Weights of a small transformer language model: width 96, attention and MLP in parallel.
Each number is 128 + 24 x the weight over its row's rms, rounded and kept within 0 to 255. Layers, rows and columns count from 0. Numbers have three digits each. The size before them is the row's rms in percent of the matrix's.

# layer 3 MLP down (transposed), 576x96, rms 0.182, rows 561-575, columns 48-95
095:114155114143104109112145124114120138150061098140147147143154159162105178164105109106185149127129154157115146109101126099167133071137148139158126
096:148152116113127094126152115138165189154123141160125153153136120136120154141082084125121175133128103078120125139095125149129130133097134142142110
086:139137105137158161099133114146091168174102133127171146126134121131151091151141112106137131154122125178145106065094159107124129151146119143116119
089:143141137162126142124124172118126126124149088134148141143112117163088141099130125077134153135146128125130137139122142146067155074151122121123143
114:074121150129118125093153112149116126167116162141133117131148083153140145107122183121142121120098161115118140120133146108086123144128081133064165
095:108181158132102088141107122152122107086109108173137119091163126187110138130142118101132122108136081147134149111161133117137113136130171110126104
105:119090086147148163093123125159106135144155126104098158108145172127148140125144103098150106202128118144136138069136131184103103143123115106133120
091:123161166153075121158109128114153132157138167125105145109122144157127111117145134107108104116109139090122172138151108170130130143118162158077126
109:115135112121155151146131144106104152112146133152136117091094116147154142147099076139154134137105139125155114104146092114139117156124123124159090
094:096154105101140145090151117139122176136117103113124143152135139109132089129110068131105163107162089128134144127134170123137120110128152118136117
087:132131115102157162124122088116114112206125133154152122160157139165129124136151081151143124100173166117154139134157081153127128162097114129166121
122:152128117175112167121139142117155120184147114145163125113155154110167090102116083113109137159134147115104140132179149136121111119110113138099158
085:160142117171104093114119137156122128121062101132128080153121118130127159119158128103100108168146129128171139109111087076154133116179103144120150
099:145121113112164112124114161110092170126152122141115107124127147106143154120114147092136107136117115122113138115125090193143121142085141147119102
094:135138128137111128161140143135122124125108135124128145123116159138125113166163125132103120120142130096150138118155143092110118100135131191174197
# layer 3 MLP up, 576x96, rms 0.219, rows 562-575, columns 48-95
103:114129178108114114099130082057128128124126114116127121137168140109147103145128139126132110108116152142159155139148129143175149144117104075124156
087:136136146149117125135098111127135121090149172136121144124137112099108101110094105154111103136148114179107118104139109120172122142131148116148144
098:094095137069123091119138137126120124128134163085066125085114141074131121135152113177133146129125145094084134138148116106152106170102111103128145
104:182082121145153088125130121062133154104111129118117140127150143144115124145143121156162151072132131119162150095155097161126150113116134132119111
089:125114094095160121108118125125134120173146089082175166127131112043121166120131143147157139117126170082098142142096145131107155098130077124097089
112:095102157084103111117074160117146123122131122112117088074119089123090157134112127123140144133125119185151131154155153152114140146126123152122096
097:072162142129188133110119141117124103108130178110132093149160099062140147126088171143134136139136143111079120151110159108097105158143114120134114
104:136153134129096129077067102104160105128106130127119130128131151135123092048158182143139113139140110142177134117105145081126136090124133132134146
094:142124100168141104089143116144115099134137156143071136136192107139161131122138118108136119137118101145116115121131123098084080126107165142114123
091:085090122148143119103129119129127110116135152138117141170118162098156138149129156113128097201113116100112113175149138113147132134136159115113136
117:165122116170121121122156154120094091116105138151150124101090137162147107111149137116157149154129133128093094193115120129174124090173144088126149
099:101141135101125165098114133146121161149145167133114164123096107139148066129114087079154153123133156131109128184132155141080094110125107125160103
101:086122163126107126119077094122145118154100114139101141111136128120141129123096095121118139140158122111119143146126148129117147129164091139118108
110:116148148138115094102117141135113133129124173136120165174126145142173128101121155123151158113140171160128135107102124123115095128135127125125130